{"num_hidden_layers": 12, "hidden_size": 576, "num_attention_heads": 6, "num_key_value_heads": 3, "head_dim": 96, "intermediate_size": 1152, "vocab_size": 22195, "hidden_act": "swiglu", "norm": "rmsnorm", "norm_place": "pre", "norm_eps": 1e-05, "positions": "rope", "rope_theta": 10000.0, "rope_fraction": 1.0, "qk_norm": true, "attn_scale": 0.102, "bias": "none", "tie_word_embeddings": false, "parallel_block": false, "init": "normal", "init_std_qkv": 0.0161, "init_std_o": 0.0161, "init_std_up": 0.0161, "init_std_down": 0.0, "optimizer": "cautious_adamw", "learning_rate": 0.000861, "lr_mult_qkv": 0.7, "beta1": 0.95, "beta2": 0.95, "lr_head": 0.00583, "warmup_steps": 366, "schedule": "wsd", "decay_fraction": 0.947, "decay_shape": "linear", "final_lr_fraction": 0.0, "batch_tokens": 131072, "max_seq_len": 1024, "doc_mask": true, "train_tokens": 615600000, "max_steps": 4697, "dataset": "wikipedia_en"}
Each number is 50 + 10 x the weight over the matrix's rms, rounded and kept within 0 to 99. Layers, rows and columns count from 0.

# down: layer 8 MLP down (transposed), 1152x576, rms 0.0197, rows 131-145, columns 72-143
# gate: layer 8 MLP gate, 1152x576, rms 0.024, rows 132-146, columns 72-143
# up: layer 8 MLP up, 1152x576, rms 0.0236, rows 132-145, columns 72-143
down131:43 47 67 52 41 64 43 53 59 43 56 35 52 42 53 49 54 40 48 29 46 45 51 64 31 58 62 57 38 43 49 49 63 53 62 42 52 56 48 37 66 57 51 59 49 51 58 61 25 72 17 38 50 35 58 48 39 51 37 41 39 68 50 64 40 44 63 50 49 39 37 51
gate132:43 55 48 41 51 40 59 34 57 41 36 59 43 39 56 64 42 46 46 37 64 51 30 38 50 56 44 47 36 34 60 60 45 45 38 29 51 42 52 51 49 47 45 39 62 38 38 43 68 45 55 51 55 48 48 46 63 72 63 48 56 63 58 32 46 44 42 62 58 46 62 57
up132:55 73 42 48 51 58 46 62 39 24 35 57 57 50 62 47 55 56 45 49 54 40 57 63 47 63 43 39 47 62 42 70 40 43 41 40 33 48 48 58 43 59 46 53 57 60 60 33 41 50 45 67 50 43 58 57 55 51 66 54 61 48 49 36 57 33 62 57 43 53 44 62
down132:56 42 44 55 34 41 52 42 62 61 45 64 45 50 49 43 61 45 65 48 54 62 44 54 47 57 48 50 54 53 47 56 48 27 53 49 40 42 57 62 42 54 59 35 46 46 33 59 45 48 48 48 45 47 48 43 60 52 56 46 62 47 42 38 44 40 47 55 47 46 49 57
gate133:40 62 51 52 43 53 47 53 29 46 55 49 54 66 47 53 56 48 44 62 35 50 50 51 41 28 60 48 42 46 39 54 67 43 44 54 50 49 37 55 52 56 60 48 41 46 27 59 44 42 48 51 55 44 62 52 49 60 45 58 46 56 47 53 38 60 51 65 47 35 49 51
up133:47 56 43 37 54 40 66 32 51 49 62 51 30 53 44 54 57 48 67 54 40 52 45 78 59 43 57 48 51 44 44 55 58 37 52 53 63 40 42 54 46 45 62 79 48 38 52 36 42 51 57 69 44 47 45 44 47 35 57 46 47 48 39 48 65 51 47 48 44 49 54 46
down133:50 54 16 45 45 57 43 49 51 41 46 45 71 54 56 53 32 43 45 38 35 53 49 52 40 60 64 48 42 50 53 56 62 62 37 43 43 62 58 32 43 46 20 68 64 54 58 55 67 52 51 34 54 49 63 58 59 50 51 45 60 59 50 52 41 47 56 46 54 63 52 67
gate134:64 44 53 54 56 40 44 50 62 63 56 59 57 48 48 54 46 54 48 57 34 52 43 56 54 50 47 41 34 61 51 42 49 47 59 54 35 48 50 72 64 49 56 49 55 48 59 49 48 57 60 56 36 51 53 53 49 62 49 38 51 46 56 41 57 67 53 73 52 44 75 63
up134:51 38 44 45 56 46 52 52 47 63 54 51 45 47 53 43 53 54 48 46 48 44 50 40 48 50 45 55 43 61 44 49 51 49 47 63 72 59 72 75 48 63 47 30 58 41 52 61 48 58 48 60 44 54 44 48 50 37 47 58 44 55 57 63 62 60 46 53 60 64 51 53
down134:55 62 88 57 57 46 45 49 64 48 47 48 37 58 69 63 67 56 43 64 49 48 65 45 21 71 39 51 30 53 40 45 63 47 55 55 53 49 55 53 60 58 43 72 52 46 59 47 53 50 50 35 52 69 38 48 40 44 21 36 52 50 69 34 41 57 70 44 55 59 53 54
gate135:44 42 35 50 48 38 61 42 48 59 44 43 51 61 36 35 60 56 60 68 74 58 53 58 64 65 68 59 52 56 62 53 58 58 54 56 46 44 53 53 47 42 49 49 62 57 49 64 74 60 55 37 41 65 67 55 49 42 49 34 45 49 43 45 49 49 63 56 50 51 40 62
up135:70 38 39 36 35 50 66 60 44 57 49 62 44 62 44 59 56 43 60 51 55 46 45 53 61 64 43 63 41 44 44 41 46 52 47 62 49 46 44 42 55 39 50 43 63 42 40 64 54 38 52 34 48 56 44 48 42 35 63 40 36 43 51 44 49 41 54 48 26 54 55 45
down135:50 44 58 61 38 51 42 42 44 36 36 46 50 64 61 50 44 52 44 53 58 56 56 41 48 41 33 43 39 48 54 57 40 53 53 52 37 50 44 43 59 38 47 61 57 58 43 42 55 39 31 59 51 43 43 62 58 44 43 49 51 65 41 62 58 25 66 53 45 56 35 53
gate136:41 48 54 25 75 55 46 46 61 46 48 38 49 51 37 42 61 44 57 42 46 55 50 45 66 48 37 63 53 41 57 51 35 67 42 70 53 63 51 67 46 64 41 38 48 46 67 38 37 62 41 42 33 58 66 56 57 50 37 58 39 56 46 59 55 48 56 63 45 60 62 48
up136:33 66 54 52 61 53 51 66 45 41 48 41 50 52 35 43 40 54 50 47 56 42 44 47 57 50 41 65 61 61 52 51 67 49 42 55 51 40 41 44 38 59 45 34 60 48 51 41 50 52 51 56 44 57 57 34 28 48 51 50 42 57 52 67 54 56 46 27 55 49 63 36
down136:61 56 44 49 49 37 44 48 42 46 42 37 81 42 64 49 52 56 66 49 57 74 46 60 20 81 45 45 37 51 56 40 54 51 46 50 48 70 47 60 47 42 27 40 59 28 45 49 51 47 54 54 50 70 43 43 60 42 47 33 52 61 49 55 36 46 57 66 51 44 55 39
gate137:51 41 39 37 48 41 45 56 53 60 47 37 54 45 59 66 39 47 65 35 31 49 56 57 36 58 48 56 36 42 56 49 42 38 62 60 52 49 62 50 68 76 47 53 41 46 56 35 50 53 50 50 38 45 38 50 52 36 62 55 45 45 52 43 25 67 51 54 51 61 76 43
up137:52 58 37 58 33 50 48 51 41 47 40 50 47 51 48 54 66 34 34 49 38 68 54 57 54 46 45 49 50 65 47 36 51 59 45 67 52 42 45 44 41 55 41 45 48 66 51 68 40 70 33 54 59 48 72 59 49 59 67 36 39 47 37 54 49 42 39 59 26 42 39 54
down137:48 49 32 52 47 52 62 37 33 56 42 39 29 46 32 55 43 67 62 38 38 59 36 68 66 49 39 60 39 54 57 47 34 34 55 45 56 31 41 47 62 57 56 53 51 59 67 59 65 46 74 37 35 61 55 38 45 47 52 45 36 53 35 65 49 42 32 49 44 45 55 40
gate138:39 77 49 71 50 56 47 68 66 44 42 63 44 39 47 32 60 32 46 47 42 34 32 58 40 62 43 71 61 45 46 55 59 62 59 57 54 56 80 45 49 36 48 36 49 63 43 51 49 49 44 57 53 55 30 45 53 41 45 42 30 68 35 51 60 33 63 46 59 56 52 54
up138:55 59 47 48 51 44 59 55 57 44 42 44 39 60 47 52 53 46 47 72 41 33 55 53 51 30 53 64 56 51 33 45 50 38 47 47 55 38 48 45 42 45 67 61 55 49 34 53 46 50 52 75 46 60 39 64 57 44 54 49 56 54 49 36 55 52 58 48 65 48 57 51
down138:54 58 89 49 50 43 45 34 43 62 36 42 54 58 46 50 56 71 55 53 43 54 56 52 51 50 46 67 62 56 53 57 43 62 33 39 54 50 51 43 52 40 61 28 45 62 67 49 56 48 41 48 59 33 40 52 48 44 41 58 43 49 51 48 46 45 40 43 53 41 45 55
gate139:50 61 46 50 50 43 53 42 50 25 46 45 66 53 62 55 51 48 62 45 57 45 45 37 62 43 36 55 37 35 60 52 45 52 58 45 53 61 37 71 33 45 41 47 53 47 45 49 64 53 45 54 35 37 41 56 59 57 52 47 37 39 38 61 47 46 43 49 56 43 61 51
up139:41 50 53 46 55 57 53 37 41 35 50 57 59 49 52 49 48 41 58 42 48 44 46 55 34 49 56 63 50 51 40 61 47 46 49 42 67 59 44 52 44 42 52 37 37 26 69 34 40 54 63 71 31 76 56 46 36 53 62 53 43 41 51 69 43 51 43 40 62 52 58 28
down139:44 56 44 57 40 42 42 56 42 47 48 55 64 58 43 56 41 56 31 32 51 53 50 50 43 66 49 50 36 42 48 54 48 62 42 53 37 59 42 53 46 56 46 51 44 50 31 53 48 60 86 47 42 56 67 57 70 70 48 40 48 27 53 49 57 48 35 60 47 61 46 58
gate140:60 38 46 35 37 67 38 57 44 48 44 44 49 47 56 44 48 48 53 46 60 72 23 42 68 39 44 42 57 49 62 44 64 51 27 53 48 39 56 52 52 55 43 42 57 53 46 58 43 51 56 47 47 63 52 65 49 54 37 64 43 43 54 38 48 57 37 48 56 36 41 51
up140:44 47 64 43 55 61 39 27 48 57 50 67 61 63 55 55 70 51 59 52 27 50 61 64 50 33 51 59 53 51 45 61 63 33 41 56 66 49 31 59 71 71 52 54 42 63 49 61 47 51 52 42 55 59 60 41 38 52 53 44 39 45 33 58 53 52 61 50 68 59 57 61
down140:53 43 56 42 41 45 55 62 64 49 47 59 57 26 53 49 44 27 50 45 67 44 58 52 53 41 41 30 50 41 46 64 43 63 50 34 40 43 53 42 51 44 30 47 58 34 50 48 37 47 64 65 60 47 55 70 32 53 51 41 47 36 58 66 64 60 28 59 48 41 43 44
gate141:52 47 38 58 43 64 57 34 57 43 49 52 29 69 52 42 62 45 57 60 56 59 36 53 57 53 58 58 45 61 69 48 53 40 59 44 42 58 37 50 38 46 16 56 53 42 55 56 58 50 39 67 54 40 36 49 63 58 60 58 55 56 43 71 44 69 47 54 52 49 64 46
up141:64 52 52 49 36 48 52 47 60 42 53 42 48 48 38 46 47 25 49 54 59 68 34 64 57 39 58 55 38 40 39 60 54 46 61 49 64 67 45 49 60 69 41 53 41 67 40 45 60 51 42 56 59 47 43 35 47 48 69 44 59 49 38 46 45 56 56 45 52 46 48 51
down141:45 52 70 59 58 51 37 64 37 42 60 31 51 49 38 49 50 44 57 32 26 43 48 65 50 35 59 55 46 48 44 41 46 44 61 40 40 41 55 47 28 60 53 50 55 62 57 36 58 47 69 41 68 37 56 40 43 50 48 41 48 56 34 46 30 61 45 49 46 58 50 56
gate142:56 46 50 39 52 39 13 27 61 65 36 39 50 47 51 55 49 40 51 69 41 49 56 35 41 49 65 60 41 51 29 59 30 50 62 62 79 41 42 55 58 64 40 38 50 30 49 48 49 39 64 68 39 56 58 49 61 39 54 64 38 48 50 49 53 43 42 33 45 69 64 51
up142:33 43 48 42 55 48 26 36 53 48 37 37 68 49 51 56 47 37 45 49 65 32 35 59 66 53 46 58 33 59 33 53 26 51 51 58 64 37 41 70 50 35 57 54 18 58 42 52 70 49 68 34 47 46 51 60 47 59 35 63 36 60 48 61 36 47 50 42 62 59 59 58
down142:38 61 63 39 42 54 57 41 47 60 44 57 54 43 57 43 60 53 59 39 46 53 27 47 38 39 54 52 59 42 53 33 41 43 46 54 49 39 50 50 53 48 48 70 44 60 49 45 44 44 36 38 64 50 58 59 44 52 38 58 51 60 58 53 45 43 53 43 39 56 37 54
gate143:69 51 58 48 53 47 37 51 42 50 63 46 63 31 53 45 41 63 49 57 55 64 57 44 31 40 40 48 43 43 57 44 76 51 49 65 57 51 46 66 56 42 35 45 46 52 38 58 43 62 40 55 51 62 45 55 59 53 52 27 53 49 49 51 58 48 56 47 67 44 56 61
up143:58 53 55 65 66 68 38 64 50 61 49 51 56 50 46 60 52 50 54 50 32 55 69 66 30 57 43 48 53 38 60 49 65 58 50 53 59 65 50 35 55 58 40 38 47 47 41 53 72 52 57 55 40 45 46 32 35 45 57 27 55 55 41 30 47 48 63 39 51 53 35 35
down143:56 61 16 50 43 46 47 50 43 51 49 36 54 39 45 34 47 58 42 65 57 52 58 58 37 46 56 71 43 44 55 62 66 55 47 40 48 46 51 54 62 44 29 54 29 46 58 55 31 46 44 44 55 57 48 47 51 65 49 54 56 40 54 45 53 64 51 68 61 58 48 31
gate144:49 36 42 49 52 62 53 51 47 54 63 68 56 39 45 48 46 26 52 35 63 39 59 52 59 55 60 43 56 28 42 49 55 36 58 44 47 47 58 30 56 47 65 45 47 50 60 75 43 75 53 64 69 41 53 52 40 44 48 46 41 44 32 46 46 60 36 68 60 60 56 54
up144:37 57 39 59 52 59 47 45 31 45 56 64 73 52 57 49 45 62 52 37 48 44 47 55 53 32 41 54 51 60 59 56 53 51 54 41 62 43 43 48 41 40 67 59 49 44 50 45 54 43 39 60 27 51 43 46 56 37 45 54 65 51 37 30 48 31 48 45 37 32 41 79
down144:57 56 70 58 43 62 37 46 39 39 52 74 37 64 26 57 53 47 53 62 55 49 53 62 56 34 56 60 54 45 45 58 51 54 68 55 58 42 51 28 52 61 34 47 60 43 31 74 77 21 75 48 37 52 45 43 46 48 55 53 55 60 34 47 47 58 45 38 47 60 57 54
gate145:44 54 46 62 53 56 62 57 51 60 44 55 71 53 39 38 47 57 64 26 49 50 57 63 32 56 47 62 55 56 67 32 52 39 55 51 36 42 37 52 47 52 55 46 38 57 58 58 57 28 64 54 55 35 39 58 50 49 43 48 56 45 48 43 47 57 42 30 66 50 60 33
up145:52 63 52 56 57 34 62 43 58 52 54 61 49 56 62 46 40 48 66 45 36 49 51 48 46 55 44 48 55 57 51 55 50 54 50 62 54 48 49 63 52 65 45 55 54 42 43 40 44 38 52 42 55 48 34 44 52 49 38 50 46 45 64 50 55 39 51 40 49 36 46 68
down145:48 37 43 45 55 43 45 52 32 35 34 55 57 39 51 58 45 29 47 49 57 50 53 44 68 44 61 44 44 55 58 53 43 43 60 35 59 50 40 41 54 39 36 43 54 67 49 41 38 50 43 51 47 53 52 49 49 52 58 57 53 48 57 54 51 49 49 69 53 43 59 58
gate146:38 63 40 43 51 49 65 51 47 59 55 54 66 38 36 68 51 34 41 53 42 48 53 66 51 43 51 53 52 59 72 30 51 49 39 53 57 56 58 47 47 43 43 44 51 61 53 52 49 50 55 54 51 42 36 36 51 73 44 42 55 47 34 40 40 27 38 47 47 55 47 58